Weights of a small GPT-style language model, trained from scratch on English Wikipedia: 72.8M parameters, 1105M tokens.
Each number is 128 + 32 x the weight over its row's rms, rounded and kept within 0 to 255. Layers, rows and columns count from 0. The size above them is the row's rms in percent of the matrix's.

# layer 5 MLP down (transposed), 2304x768, rms 0.0295, rows 1342-1377, columns 192-287
size [100  92 108 102 103  97 104  97 101  98  97 113  91 106  97 115  94 102 114 103  90 102  94  99  82 110  94  94 114 101  81 115  94  97 102  98]
[[196 123 126 126  86 133 113 157 138  82  61 157 159  83 181 154 131 137  67 149 120 126 131 140 113 180 122  97 126  97 142 131 115 112 110 166  75  88 126 133  89  94  97  84 122 161 116 108 137 110 152 137 110 149 169 201  68 135 141  90 145 109 140 137 121 146 154 204 191 118 117 102 167 156 168 175  49 110 165 116  89 107 136 122 128 137 173  93  99 132 110  98 119 130 141 108]
 [125 142 127 185  98  99 148 148  87  88 142 133 136 112  53 174  95 129 165 132 127 121 114 102 170 146 120 171 172 108 142 111  97 149 124 119 167 162 144 107 142 118 141 130 138 135 160 145 192 144  56 119 127  87  84  54 127 189  70 116 127 108 148 117 162 140  85 137 128 153 110 125 178 101 123 126 146 108 134 126 122 199  81 106 204 151 114 158 134  89 159 106 120  82 137 125]
 [104 152 122 164 131 102  78 218 190  95 110 122 140 102 130 126 142 174 129  46  83 103 136  69 188 102 126 153  88 189  70 177  98 141  65 115 170 162 138 192 163 114 180 139 114 141 142 143  74 109  84  77  93  95 156 141 117 179  98 138  85  93 157  88 112 136 156 136 115  98 100 127  64 127  96 147 106  89 105 169 154 136 127 155 155  79 103  81 153 147 143  97 129 123  96 135]
 [151 142 149 101 106  77 152 141 113  97  97 140  68 172 137 110 133 168  63  47 148 111 148 151 138 191 131 158  67 121 119 144 157 170 110 177 169 119  85 146 184 121  89 153  82 103 195 132 135 151 131 140 134  39 111 177 143  81 115 177 158  74 133 148  59 127 117 101 157 133 119 103 160 100 148 107 136 109 131 115 168 135 113  99 100 128 107 150 120 152  98 114 157  97 145 194]
 [114  96 146 117 141 111 130 150 130 158 188 139  88 100  95 136 128 113 137 150  93 118 120 149 130 113 124 100 165 156  66 145 113 137 110 157 131 165 112 145 139 164 145 173  90 106 104  75  78 137 142 123  94 138 119 107 159 111 139  58  99 150 152 177 167 111 112  87  90 143 109  89 109  87 153 144 109  95  94 134 149 129  92 145 152 169 155 100 130 128 142 193 156 141  93 148]
 [115 116 128  65 175  98 173 113 141 145 134 145  90 127 206 150 107 102  80 161 103 125 116 123 139 112  64 119 113 112  62 149 152 149 136 154 143 148 117 113 163  80 101 118 182 104 121 132 129 138 147 106 164 135  58  94 199 138 114  86 165 122 154 155  96 102 130 189 159 132  97  94  96 139 149 134 116 148 156 142 155 110 120 138 141 123 122  86 140 151 161  79  98 142 116 131]
 [177 144  89 135 117 141 212 166 121 145  89  90 137 102 132  59 169 104 165  95 126 140  94  75 159 125 139 128 152 172 148 171 149 173  52 154  62 170 118  78 139 149 138 110  70 151  92 167 159 101  99 114 135  50 107 131 124 116 188 152 103 168  69 125  60  95 163 164 153  81  95 163 156 101 111 125 125 126 161  78 139 142 137  96 122  97  67 162  73 130  55  92 131 132 161 109]
 [164 107 140 190 136 123  91 140 153 159 141 128 181 157 163 179 198 178 145 141 176  88 141  70 135 116  88 121 129  71 165 125 128 129 111 135 111 165 127 104 127  46 124 153 189 115 155 121 163 136 115 149 137 115 102 147 144 147 106 131 102 103  95 140 130 145 136 129  99 104 100 135 149 143 175 154 131 138 152 161 160 157 120  95 121 125 138 169 105 197 171 139 175 144 138  75]
 [144 122 117 185  33 125 160 193 113 141 161  91 135 168 124 142 147 167  94 103  98  99 107 141 131  82 139 151 118 118  92 131  92  91 131 112  83  59 152 143 113 130 133 127  25 172 130 191 129 170  76 137 113 132 109 103 131 148  97 124 129  96 132 163 127 124 137 176  91 180  98 143 161 151 176 182 189 139  65 115 100 132 116 136 112 125 159 133 196 141 127 104 144 137 149  74]
 [159 133 122 121  47  59 113 134 127 145 157 163 102 127 133 161 121  96 147  78 125 115 102  85 130 101 178 206 128 121 104 133 146 104 132 118 167 177 134  82 124 148 154 160 107 117 166 143 124  96 153  83 136 102 110  61 181 122 134 135 205  97 161  93 137 185 114  79 104 111  89 136  87 128 127 172 179  84 144 182 185 135 134  86 156 120 106 143  90 123 105 107 153 156 134  72]
 [ 90 190 101 134 156 111 117 204 152 125 150 132 112 136  89  83 114 134 126 103 130  82 182 117 160 104 153 171  89  86 137  99 141 123 100 103 129 132 148  92 198 142 157 140 177 151  94 107  86 130  98 126 146 136 135 157 123  81 129 125 138 134 156 122 133 120  87 224  88  88  96 159  84  92 157 127 110 102  70 137 113 178  63 175  96  90 151 125 130 113  95 190 112 116 184 158]
 [108 124 104 121 164  75 149 124 135  86 134 161 171  80 108 116 137  94  98 115  93 132  92 144 137 186 116  52 148 165 175  86  94 155 147 166 161 118 154  94 165 138 101 115 181 151 134  98 151 101 118 130 162 143 102  44 122  98 159  93  89 118 130  93 145 142  96 187 112 129 135 112  80 163  85 115 105 105 114 198 136 145 110 115 167 194 106 107  81 158 108 119 154 100 160 117]
 [115  88 151 154  96  95 116 116 174 175 120 100 190 145 149 135 205 140 152  82 116 113 131 128 129  86 145  99  95 134 129 131 135  65 138 146 127 170 109  91  65 111 156 114  67 154 108 139 179 146 172 124 147  66 180 116 175  99 122  96 112  87 152 114 136 168 135 124  96 113  61 125 150 199  78  62 118  59 195 163  93 117 108 157 123  83 164 153 123 126 130 103 105 124 190 144]
 [105 128 100 138 146  83 122 152 139 127 145 101  96  58 113 167 103  78 127 174  59 168 129 149 128  76 127 127 143  63 123 134 155 117 184 115 143 129 147 120 136 121 123  96 168 116 109 155 174 108 167 103 110 132 143 113  88 178  59  97 119 104  86 123 175 161 127 163 138 144 110 135 138  98 171 131 176 104  88 205 168  82  83 172 129 152 190 123 137 112 107 140 192 173  87 132]
 [140 111 109  67 189 154 148  80 149 108  77  86 126 148 119  95 118  96 112  98  96 126 121 160  88 182 123 103 122 130 104 122 140 164 132 151 144 171 146 192 124 156 137 100 139 133 160  95 180 169 111 123 154 109 195 132  86  80 153 122 115 138 159 119 128 129 148 136 137 183  99 153  82 100  90 137 178 169 166 156 139 179 121 129  90 113 112 118 181 157 101 151 109 102  95 155]
 [120 166  75 118  56 120  82 118 102 157  54 146 163 140 125 174  78  94 111  74 125  81 145  85 113 250  81 120  91 139 127 137 151 191 141 158 116  57 172 130 198 151 140 100  88  92 114 147  69  53 121 115  78  84 109 123 178 124 124 138 110 154 109 131 125 140 172 150 124 122 151 103 153  97 116  72 151 157 142 121  85 152 150 122 143 125  75  69 169 113 107 111  97  88 117  88]
 [117 154 127 133 165  96 103 121 123 112 148 159 111 123 132 109 133  89 141  98 148 105 131 100 117 124 118 122 141 106 124 159 117 177 113 143 210 105 140  60 111  99 106  88 116 106 138 120  88  34  92 185 149 145 181 167 148 145  70 145 121 178 146 106 116 167 172 144 131 148 136 109 117 152 129 168 109 164 153 166  94 137 100 145 137 106 144 140 111 106 174 149 120 135  99 119]
 [147 163 124  92 107 136  99 159 183  97 145 163 138 146 138  96 144 165 176 120  86 101 152  97 130  66 153 110 109 135 112 126 156  74 114 117 120  59 136 141 203 102 153 125 145 137 122  90  89 170 113 143  77  73 132 127 128 111 117  42 128 201 181 106 175  92  73 112 143 117 119  94  84 116 103 148 207 125 117 141  88 166 126 133 158 147 126 139 161  88 135 136  79 177 112 151]
 [148 137 114  74 146 133 150 124 157 126 129 114  83  91 116 192  70  93 144 195 143 119 120  33 163 179 142  68  59 188 135 168 197 106 153 178 129 107 124 121 134 150 113  80 132 131  96  96 125  93 145 108  65 120 123 125 173  56 111 181 111 166  85 118 114 119  95 106 115 125 133 152  93 140 117 118 163 121 122 116 140 158 145 115 133 103  94 132 143 157 106 115 162 111  98 138]
 [108 131  83 130  84 122  93 138  80 130  56 132 153 178 140 117  90 131 105 137 115 139  96 160  96 150 143 145  99  99 110  43 138  57 190 187 140  84 157 131 130 136 108 174 158 149  95 144 112  99 126  64 110  82 128 152 154 129 119 150 117 181  69  92  87 120  99 174 123 148 133 140 137 106  89 112 164 119 114 181 114 107  85 125  82 121  96 143 140 175 122 121 121  89 132 136]
 [186  77 146 132 135 131 131 182 146 157 114  87 113 131  90  60 141  79 128 111  89 131 154 150 117  84  94  98 158 185 145 131 103 137 120 135  86 105  97  90 124 123 110  82 182 111  92 142  55 104 162 133 147 102 142  81 160 102 106 132 127 135 127 108 119  91 132 188 177 113 112 125  66  47 135 109 130 108 127  60 159 139 103  91 111 140 124 103  87 116 143 145 128 111 162 157]
 [133 144 142 160 131 171 147  99 163 148  96 122 118 157  53 103 188 151 168 153  83  76  22 137 108 181  63  90 177 177 124  86 144  66 157 140  94 179 182 169 117 160  90 121 127 140  89 142 111 116  76 112 134 142  73 122 140 140 111 181 130 167 206 100 162 145 150 108 107 147 102 180 154 140 147 102 160 150 149 124 141 159 141 120 147 112 149  67 116 102 174 145  77 120  90 110]
 [111 123 127 110 174 124 129 164 128 117 118  61  80 107  81 111 173 107 143 124  93 167  95 129 118 140 142 186 172  96 147  99  86 174 125  70 157  71 128 157  90  95 143  92 156 141 144 134  97 125  93 122 100  43  78 112 180 106 113 133 127 120 108  93 121 112 113 206 161 126 151  84 185 178  76 163  84 111 122 138 162 187 118 101 174 176 119 151 108  89 120 161 109 109 139 102]
 [155 166  99 103 130  91  77 167 139 145 133  84 125 136  93 114  91 160 123 117  41 121 132 137 142 117 164 173 149  91 121 162 117 159 110 114 157 143  62 154  95 154 162 161 176 137 127 209 175 123 136 114 143  97 107 152 141  74  59 163 143  47 101  83 139 107 148 152  93 113  44 132 116 131 169 106 123  87 133 127 200 116 142 108 155 111 128 131 124 178 161 185 150  82 130  77]
 [137 145 129 129 136 111 156 109  88 102  54 173 163 110 128 127 108 184 110 150  79  63 120 135 119 142 112 125  91 175 106 153 125 158 101 138 167 179  89 190  58 150 179 152 109  72 133 193  86 126 173 141 116 146 148 134 119  75 175  80 131 137 137 121 181 101 144 187 153  97 108 144 166  68 141  89 116  90 129  77 165 119 129  66 147 127 130 138 144  72 168 159 124 165 102 129]
 [126  76 158 126 175 130 124 124 121 224  65  61 153 114  70 144  80 141 152 140 123 161 129 145 189 106 102 146 138 134  97  92  86 118 156 105 131 151 119 127  89 141  84 109  80 122 155 158  75  93 184 139 115 164  89 118 125  93 110 154 122 110 120  88 122 142 117 116  87 132 157 164 136 104 112 141 195 150  87 131 153 103 137 107 121 136 145 147 127 122  79 123 119 136 140 163]
 [182 124 110 172 126 106 106  90  91 146 133 145 149 111 135 146  74 143  85  59 129 133  83 137  92 128  94 125 182 165 143  78 169 191  76 155  98 156 135 135 137  86 113 118 113 112 171 100  61 147 148 146 164  77 138 118 185 122 125 132 127 175 136 129 113 158  96 132 103  99 110 131  81 113 109 139 156  97 117 115 144 137 110 130 120 166 174 141 113 150 149 191 171 118  99 124]
 [157  87 129 168 165 124 127 155 139  66  82 146 128 132 116  96 156 125 178 150 112 118 135 114 117 148 159 134 145 163  80 221 151 132 158 136  76 132 201 145 127 137 135 160 184 129 142 221 129  71 162 112 107  91 113 100 149 145  78 140 146 113 178 124 150 154 148  95 117 132 137 102 147 149 138 115 103 116 193 117 136 175 155 119  92 139 147 144 131 220 101 117 151 142 143 113]
 [138 119 116 137 104 120 112  66 138 107 157 112 138 113 109 149 129 144 176 209 172 123  78 120 133 115 123 109 111 116 194 134 126 110 192 131  80 127 136 183 113 108 121 163 103 105 141 134 149  80 117 144 128 145  99 133 125 125  76 137 109 145 127 118 123 136 111  92 123 116 138 111 175 182 144 131 141 106 133 162 115 152 146  61  83 126 126 123 115 133 151 134 101 143 124  89]
 [ 93  99 105 141 152 133  65 114 126  76 151 123 138 153 148 170  43 180  85 170 107 112  93  74 123 128 103 132 175 136 149  62 145 119 101 103 170 116 161 152 145 120  81 116 141 123 100 140 171  97 162 120 151 201 131  59 175  89  87 138 121 148 106 127 110 187 112  73  79 111  75 122 180 110 129 100 158  42  96 137 111  90 147  89 139 178 108 173  76 103 139 111 190 158 141  95]
 [112 184  67 178 109 166 124 161 118 134 101 140 137 106  95 119 145  92 164  90 169 137 182 196 152 151 134 137  97  90 129  99  97 139  79 113 101 166  92 119 129 151  99 182 125  97 147 176  73 164 151  76 125 132 123 168 156 135 172  47 182 155  82 145 122 104 153 131 166 188  83 166  94 152 149 115 169 159  74  80 128 101  87 141 132 196 102 133  49 105 128 116 114 130  90 139]
 [146 117  99 126 139 139 132 119 120 130 125 170 157 182  96  97  63 132  65 132 112 119 189 117 145 107 102 212 155 163 113 112 149 118  95 114 138 173  99 141 144 165 107 130 179 115 212 179 101 151  94 198  98 128 130  81 158  62 170 162 122 138 159 146 134  41 148 116 140 151 123 151 115 162  91 105 111 110 101  74 156 104  89 156 180  73 120 137 178  99 140 147  96 152  82 139]
 [162 122  99  87 127  65 104  93  72 106 120 102 115 104 134 148  79  84 136 155 138  96 113 156 127 138 125 152 180  96 149 117 143 109  77 102 130  94 139 123  96 155 115  98 126 108 111  84  85 155 165  81 133 103 160 121 107 169 131 148 127  77  75 106 171 117 164 118 186 150 154 105 159 159  99 175 122  98 102 137  86 103 118  78 167 110 107 124 126 118  97 140 148 108 138 106]
 [121 143  98 157 135 176 142 174  96 139  74 134 116 158 152 164 109 128 168 170 131 125 113 113  88 130 121 112 110 119 127 124 187  46 133 147  68 127  82 160 119  48 161 102 160  91 115 100 162  87 137 101 138  98  90 130 179  56 134 151 137 208 140 174 174 117 143 103 116  89 107 142  91  84 134  84 107 154 121  68 124 108 127 144  76  83 182 119 133 143 209 139 173 167 142 126]
 [ 99 108 115  92 188 123 153 134  98 198 105 107 108 154 169 186 190 126 154  68  88 159 124 115 130 106  80 103 125 115 110 165 145 100  96 176 103 102 152 186 115 114 118 113 120 142 113 111 121 175 122  85 108 107 172 137 119 136 173 154 121  90 171 111 146 134 100 119 127 159  99 169  69  76 106 102 117 136 104 125 156 118 171 189 119  78 126 155 153 119 124 126 120 102  96  80]
 [102 108 170  85  86 108 126 104 100 168  96 147 100 104 146 171 140 186 110  86 141 108 120 133 131 119 114 160  90 104 164 107 197 149 125 196 165 165 126  97 177 128 102 199 170 151 158 124 164 120 122 136 111 119 204 121 115 122 101 130 130 188  95 165 111 135 100 146  66  88 160 133 137 105  81 131 181 124 133 185 126 109 118 132 121 126  90 118 113  78 206 130 128 103 171  47]]
# layer 5 MLP up, 2304x768, rms 0.0347, rows 1343-1378, columns 192-287
size [ 93 103 101 110  98 100  93 101  99  98  96  98 105 100 104  97 103 103 102  94 103 101  98  91 107  92  99 102  99 100 102 100 103 107  94  95]
[[134 117 123  77 199 139 120 121 169  92 133 105 153 133 150 129  95 123 111 115 127 125 109 154 115 159 142 106 135 133 138 199 117 126 108 163  72 119 110 191 100  65  86 188 156  91 104 125  69 136 120 137 131 122 176 105 152 124 181 130 110 127 142 161 104 118 133 123 103 156 160 139 134 145 181 135 121 150 191  86 146 104 178 146 107 115 121 120 167 184  68 117 142 127 120 158]
 [144 105 100  99 112 126 129 184 178  86 124  65 132 111  87 106 101 131  70 121  62  97 171 113 146 137  81  73 158 156 126 173 102 119  86 123 136  94  99 166  70 190  66 138  77 159  27 133 104 138 117 153 134 102 159 188 169 160  71 134 132  65 157 121  75 113 114 146 172 134  87 174 125  81 150 144 125 133  71 129 113 126 125 118 126 141 116  85 130 192 120 143 181 131 162 110]
 [103 153 149 138 120 102 110 150  83 101 168 152 103 153 143 134  83 162  77  93  93 130 129  90 191 132 113  86 127 163  76 136 132 112 171 157 145 117 123 190 108 176 192 163  98  68 118 117 162 141  41 168 102 105  76 135 196 160 151 146 198 156 104 147 158 150 128 175 108 142 126  61 151  78 129 105 111 162 123 109 159 141  82 163 161  73  56 157  95 101 111 116 115 106 148  95]
 [100 134 126 215 116 131 127  90 156 108 171 119 113 107  99  85 101 111 153 140 137 162 118 120 164 171 111  96 158 158 108 160 151 177 156  92  98 111 110  86 118 189 112 126 132 162 138 113 123  92 130 197 117 164 132 110 127 180 168 173 159 162 152 153 132 133 136 136 142 140 153 115 109 182 165 199 169 106 161 111 118 159 138  68 113 102  66 151 133 164 146 141 128 115 185 128]
 [132  92 113 203  77  96  97  94 153 149 145  88 142 112 176 107  57  82 130  75 138  99 165  95 127 105 145 155 134  74 144 152 122 133 150 155 130 107 116 118 147 131  79 115 149 166 150 120 140 113 145 153 108 163 183 115 183 212 145 168 116 183  84 123  87 120 114 150 102 117 109 219 145 135 181 144 134 119 118 158 103 118 144  37 105  89 130 120 117 126 108 109 120 135 174 101]
 [104 142 112 147 132 120 130 140 160 107 149  94  98 151 139  81  83 197 130  74  98 100 151 130 148 152  68 142 196  78 146 185  81 160 127 123 130 129 143 173  88  38 134 140 129 155 139 137 115 122  78 151 140  97  93 131 181 181 114 148 136 163 121 139  52 125 101 142 102  87 134 143 119 148 139  63 129 142 169 130 142 122 128 129 160 114 157 176  75 113 115 137 113 104  99 135]
 [107 131 122 118 155 100 153 162 131 123 133 138  92 103  72 125 155 108 109  79  94 129 145  92 173 182  61 101 120 124  65 132  86 132 138 130 111 115 178 119  86  94 166 127 135 155  96  89  90  94 149 146 146 163 145 204 102 167 152 141 116 147 143  81 150  99 124 125  76 111 181 169  91 155 152 154  79 173 148 125 196 121  87 150 155 120 102  90 145 104  90  90 143  89  90 170]
 [ 41 119 178 105 120 128 114 103  99 165 114 145 156 112 124 125  98 177 204  66 110 146 160 152 146 113 136 114 124 135 108 186 167 137  75 181 134 125 114 162 112 131 126 141 164 139  79  97 110  90 101 161 118 114 158 159 146 140 137 158 117 159 214 138  69 141 130 121 131  68 166 124 131  72 142 166 159 112 144 149 157 150 156 134 135 117 131 104 106 149 122 139 213 107 138  87]
 [ 36 118 169  91 178 130  68 147 145  80 151  98 122 162 191 107 112 150 133 112 150 122 133 115 181 116  77  78 138 106 121 140 111 129 126 125  63  97  90 152 131  79 111 164  71  91  94  74 169 165  77 162 152 150 188 138  84 173 144 120  65  54 152 119 112  61 103 131 178 134 154  67 155 143 150  98 100 125 122 144 177 108 148 168 110  93  61 170 164 103 122 197 142  91 155 157]
 [ 93 130 119 113 148 125  96 151 117  92  73 141 151 104 163 124 142 149 171  64 125  55 163 115 123 139 154  48 123 160  76 117 103 108 132 111  48 148  90 180  33 130  41 144 156 130  71 163 138  77 119 142 148 103 135 207 124  93 125 111 147  96 168 159 158  90 169 175  98 101 108 106 138 135 128 150 106 137 148 114 165 142 134 166  98 148 122 144 129 149 109  94 149 126 109 166]
 [132 142 146  94 148 158 119 114 122 123  99  95 125 162 102 159 117 130 159 204 137  90 125 138 172  64  79 166  97  93 102 126  89  99 106  88 102  64 126 149  74 111 137 126 140  93 125 180 192 204 122 100 124 157 188 104 139 111  65 138 121 137 123 127 143  90 149 152 106  67  98 178 153 132 151 168 117  90  97  47 109  69 132 216 123  46 141 156 180 133 114 124  97 135  73  99]
 [102 203 110 112 125 179  81 139 162  65 157 156 123 156 188 119  66  97 126 120 116 137 118 127 109 188 170 176 175 135 136 128 145  66 131 110 124 160  94 173 115 146 122 122 150 124 163 100 125 199  86 144 147 155 165 135 108 155  80 154  95  96 188  91 140 137 130 101 127 176 158 149 137  83 166 134 128 142 124 127 136 123 191  83 138 108 159 175 131 158 130 110 119 170 118  90]
 [142 154 112  83 159 102 102 136  21 108 121 136  95 175 108 188 152  77  64 115 103 124 172  72 163 100 173 144 120 150 118 160 153 128 148 204 134 127 153 110 120  60 132 147  97 123  75  89  92 110 160  88 112 126 117 101 156 124  67 134 195 151 186 183  97  97 162  86 111 111 129 118 173 135 105 129 173 188 123 105 107 104 162  94 107 120 165 156 138  76 160 171 129  72 137 137]
 [134 145 119 101 127  74 165 141 171 180 195 149  93  87 165 117  69 162 190  85 133 139  88 129 152 106 117 145 189 154  78 154 173 158 109 126 145 102 102 138 180  88 142 171 128 138  77 111  98 119 114 114 172 136 128 146  99 148 165 161 193 160 138 114  93 123 121  80 128 115 141  68 142 109 136 139 105 128 112 123 130 131  65  96 217 104 109 146 108 129 149 110 144 186 122 148]
 [115 127 105 170  99 153 117 101 169 128 123 174  65 143 100 222 113 143 213 103 158 106  68 134 127 121  58  92 152 108 150 165 116 170 145 116 125 164 148 140 112 101 136 184 114 154 168  91 129 119 109 161 115 203  96 121 132 147 142 100 161 166 126 135  75 137 166 122 119 170 115  93  99  89 134 134 119 139 211 120 126 111  84 130 120 111 129 153 101 131 137 173 160  82 113 122]
 [129 117  99 119 119 159 128 123 127 109 212 126 106 197 106 170 143 161 112 144 132  65 151 100  97 134 100 116  72 171 131 134  81 159 154 152 100 172 153 106 134 132 114 170  78 101 125 136 127 129 153 136  31 130  75  98  86 182 179 107  83  94 104 105 127  89  91 136 125 160 124 216  73  85  81  94 159 127  96 137 137 112  73  98  77  96 109 212 121  94  78 151 172  85  90 132]
 [ 99 101 147 125 147 112 131 132 135 112 126 126 142 159 121  88 126 156 150  97 102  98 126 135 140 177 157 110 124 142  97 124  38 121 102 124 120 130 109 126 152 118 140 109  88 148 138 138 159 137  72 182 130 109 139 149 140 147 100 166 158 144  84  94 135  81 113 124  91 111 117 163 156 107 153 139 106 166  96 113 122  99 201 151 153 164  97 152  87 141 133 175  76 153  55 118]
 [133 134  69  96 177 137 103 142 199 114 125 100 104 214 153 124 155 148 126 155 101 161  76 155 133 143 127 110 136 111 117 153 100 168 134  95 137 159 158 133 181  52 148 224  89  76 120 149 172 127  91 105  42 184 118 151 162  97 114 145 123 110 153  96 101 147 141 128 118 151 149 126 166 135 151 134 179  83  79 167 153  82 152 166 128 168 125 139 111 125 105 156 103 159 120 161]
 [121 153 121 202 120 131 121 193 142 120 185 138 156 165 106  89 133 127 142 161 104  80 157 117 128 125 127  99 125  97 140 155 124 188 147 146  88 119 158  48 149 115 112 182 107 109  78 119 128  96 137 180 112 148 119 131  66 150 171 128  98 127 148 149  98  62 187 146 102 132 125  96 140 152 121 166 148 157 150  92 111  57 126 104 151  64 155 110  88 195 145 111 138  94 117 130]
 [156 104 158  65 115 172 138 156 169 157  29 143 149 170 196 196 100 104 165 122 109  74 124  58 131 148 118 117 136 118 151 146 165 161 145 172 123 136 151 126  91 148 114 176  93 211  92 124 123 117 127  97 111 130 152 164 112 138 106 148 121 145 126  90 117 189 106 140 112 113 126 148 123 140 119 177  72 154  59  93  76 183 178 133 155 111 130 128 142 136 123 172 141 135 107 138]
 [101 187 112 131 202  80  99 109 154 111 124 151 151 150 130 148 106  68 126 117 132 163 126 156 129 122 145 111 110 126 126 106  97 126 167  97 159  79 133 137 101 114  75 142 113 203  98 124 182 139 120 148 108 174 103 108 103 155 115 180 123  84 100  71  74 113 107 160 122 132 149 126 174 124  98 128 129  93 152  86 112 146 112 100 113 173  93 130 158 101 160 145 169 142 175 103]
 [128 202 125 120 158 109  79 103  98 146 108 167  98 129 159 148 175  63 122  82 178 118 125  89 168 127 137 165 165 108 127 128 138 161  90 114 120  93 149 123 119  60 135  98 157  98 102 179 105 113 128 125 155 146 126 105  63  97 134 223 192 121 119 130 117  62 165 169  88 120 116 108 102  59 144 150 131 129 142 118 131  90 117 121  70 138 131 175  60  93 190 102 108  98 140 140]
 [133 147 156 115 200 179 114 130  60 160 101 120  61 151 115  91 146 115 174 134 155 132  97  94 111 119 153 119 183 138  80 162 104 101 105 129 109 106 153 169 130 186 150 124 119 173  86 145 156 144  55 146 126 168 114 139 111 164 117 147 163  93 162 130 129 100  68 110 117 152 113 149 143  95 162 112 121 148  95 157 134 149 105 128  73  96 139 151 127 132 146 181 130 119 152 155]
 [ 85 171 126 101 172 148 137 130 164 108 143 163 130 161 108 124 151 131 152 161 121 150 124 147 119 150 161 153  56  81 108 117 140 164 149 148  80 119 117 107 134  86 123 142 105 109  70 158 139 131 136 132 134 124 170 140 186 100 142 100 156 121 186 156 163  96 126  40 132 131 183 147 105 166 130 104 117 154 103 126  88 131 203 178 108  78 125 147 177  79 153 157 130 158 129 160]
 [126  75 165 109 164 124  67  80  80 142 114 110 109 143 185 192  36 140 145 123  88 105 133 109 169 103  78 112 172 132 158 156 151 111 112 104 148 127 109 190 166 118 142 171  96 101  92 107 123 180 132 110 109 136 129 187 169 211 146 172 144 104 146 103  93  89 147  82 109 109 109 136 113 136  88 131 171 118 141  96 112 134 150 146  88  64 114 106 141 136  74 147 188  77  81 166]
 [123 103 178  57 103 104 144 185 125 158 129 142 106 123 178 127  42 127 152  72 156  41 188 117 127 150 187 177 103 134 141 153 150  43 111 136 124  75  84 162 153 112 150 145 113 140 109 174 154  77 108 135 139 167 115 164 148 135 118 148 113  99 143 122 155 118 140 163 105  97 106 114 133 161  94 107 108 141 103 130 120 110 106 219 117  66 150 102 164 155 134  85  80  64 162 127]
 [140 131 133  82  98  99 109 106  74 133 111 109 175  79 191 128 132 121 112 129 161 124 134 116 150 150 116 159 125 150 121 161 165 110 212 129 165 173 145 120 104 136 133 168 128  77  68 126 105 148 121 110 128 162 129 157 118 104 100 160 118  84 112 139 128 138  86 136 116 102 149 134 116  99 126 161 136 138  98 163 164 119 101 129 141 113 136 157 152 117 156  99 137 105 101 120]
 [101 147 168 130 151  76 141  93 102 140 171 113 143 116 113  96 151 119 158 115 109 136  82 139 161  75 101  84 103 163 110 128 132  96 127 143  89 202 172 102 167  74 108  99 121 163 116 157  99 145 160 161 105 152  92 150 106 134 151 189 168 129 187 106 131 156 137 133 102 119  87 114  88  98 101 139 152 139 107  71 187 132 155 111 150 144 107 174 117 157 154 187 133 144 116 103]
 [110 170 124 129 113 143 142 151 163 149 115  99 136 143 142  83 137 104 119  71 126 157 127 116 154 139  85  81 162 184  91 140 165  44 109 137 169  91 112 153 102 128 152  98 101 123 107 154 126 108 102 192 180 149 132 165 155 151 105 188 130 160 171 167 123  66  95 156 143 165 142 131 100  99 116 198  76 173 125 115 167 186 178 149 118 161 144 171 145 161  73 171 136 118 174 152]
 [ 93 211 130  99 102 138  50 117 122 108 144 114 122 130 160 159  86 157 116 122 116 136 172 151 130 137 129  96 130 120 151 167 122 134 117  97 161 110 135  93 130  62 120 150  77 157 121  53 142 101 147 127 174 146 150 167 166 150 111 103 182 140 132  67 107 121  89 115 137 170 117 110 130 159 154 124 138 141 159 130 188 139 153 117 141 176  98 127 173 118 126 116 180 105 114 137]
 [ 44 109 116 143 152  85  99 151 110 176  93 154 147 101 155 165  90 142 142 107  80 138  99 153 102 129 148 133 137 136 106 160 136 117 207 155 162 118 140 132  93 116  72 154 120 138 139  88 121 109 133 112  96 185 203 144  48  92 131 142  95 134 153 173 139 182  58 148 126 141 147 179 144  90 160 171 137 182  85 138 164 123 151 142 149 152 174 128 114 136  84 130 187  85 116 176]
 [ 94 117  62 152 133 106 122 167 151 171 165 147  97 145 167 135 137 116 140  94 148 134  86 162 116 169 140  70 136 162 149 179  37 158 161 134 139  98 139  99 112 199 141 154  99 103  80  97 135 156 124 127 122 158 106 123  40 184 133 190 185  59 170  90 121  85  88 150 116  56 164 122 111 172 198  98 138 159  90 118 142  92  86  85  94 107 131 132 137 151  63 134 115  68 101 176]
 [109 112 114 179 129 126  56 102 141 159  63 115 108 136 157 113 128 143 131 113 116 136  96 111 126 146 124  74 121  76 121 116 104  90  93  84 127 133 210 154 157 113 144 122 129 169 118  79 175 154  80 137  62 117 138 136 128 140 210 161 116 135 154 166 159 124  93 144 113 162 109 102  94 107 119 132 117 136  48 177 108 150 108 156 134 126  74 110 166 152 138 119 129 153  83 112]
 [173 105 142 125 183 131 146 151  88 121 160 134 107 157 158 160 134 120 136  87 106  86 111 115 160 174 105 102 105  64  90 155  76 114 191  80  86 141 146 150 118 179 121 157 121 109 127 120 102 113 163 153  52 128 146 121 124 132 139 147  68  95 110  95  60 137 110  76 141 129 189 116 118 109 114 178  92 156 136 103 136 103 166 142 158  74 141 140 107 115  87 162  72 109 128 153]
 [133 152 100 157 118 182 116 150 139  94 151 151 132 173 110  97 131 101 116 146  91 142 105  88 156 172 152 129 140 127  81 104   6 116 105 101  99 104 145 164 116 107 163  79  91 145  87 139  82 133 110 103 128 131 128 160 168 149 133 124 170  89 105 121 126  88 161 140 171 130  96 143  90 115 101 132 139 125 171 132 107 174 132 151 135 121 127  73  85 179  93 170 182 152 120 206]
 [ 81 111 169  99 170  88  83 179  79  80  88 139  98 132 125 161  81 174 141 138 138  88 113 134 128 112 121 133 134 162 119 103 175 114 183 128 150  88  64 132 134 138 141 110  66 133 130 103 192  77 135 148 149 137 174 147 113 162  91 117 111 173  87 132 102 115  79 104 122 173 133 146 161 138 111 179 158 165  73  81 164  95 170 145 169 147 110 154 138  99 146  87 113 151  94  97]]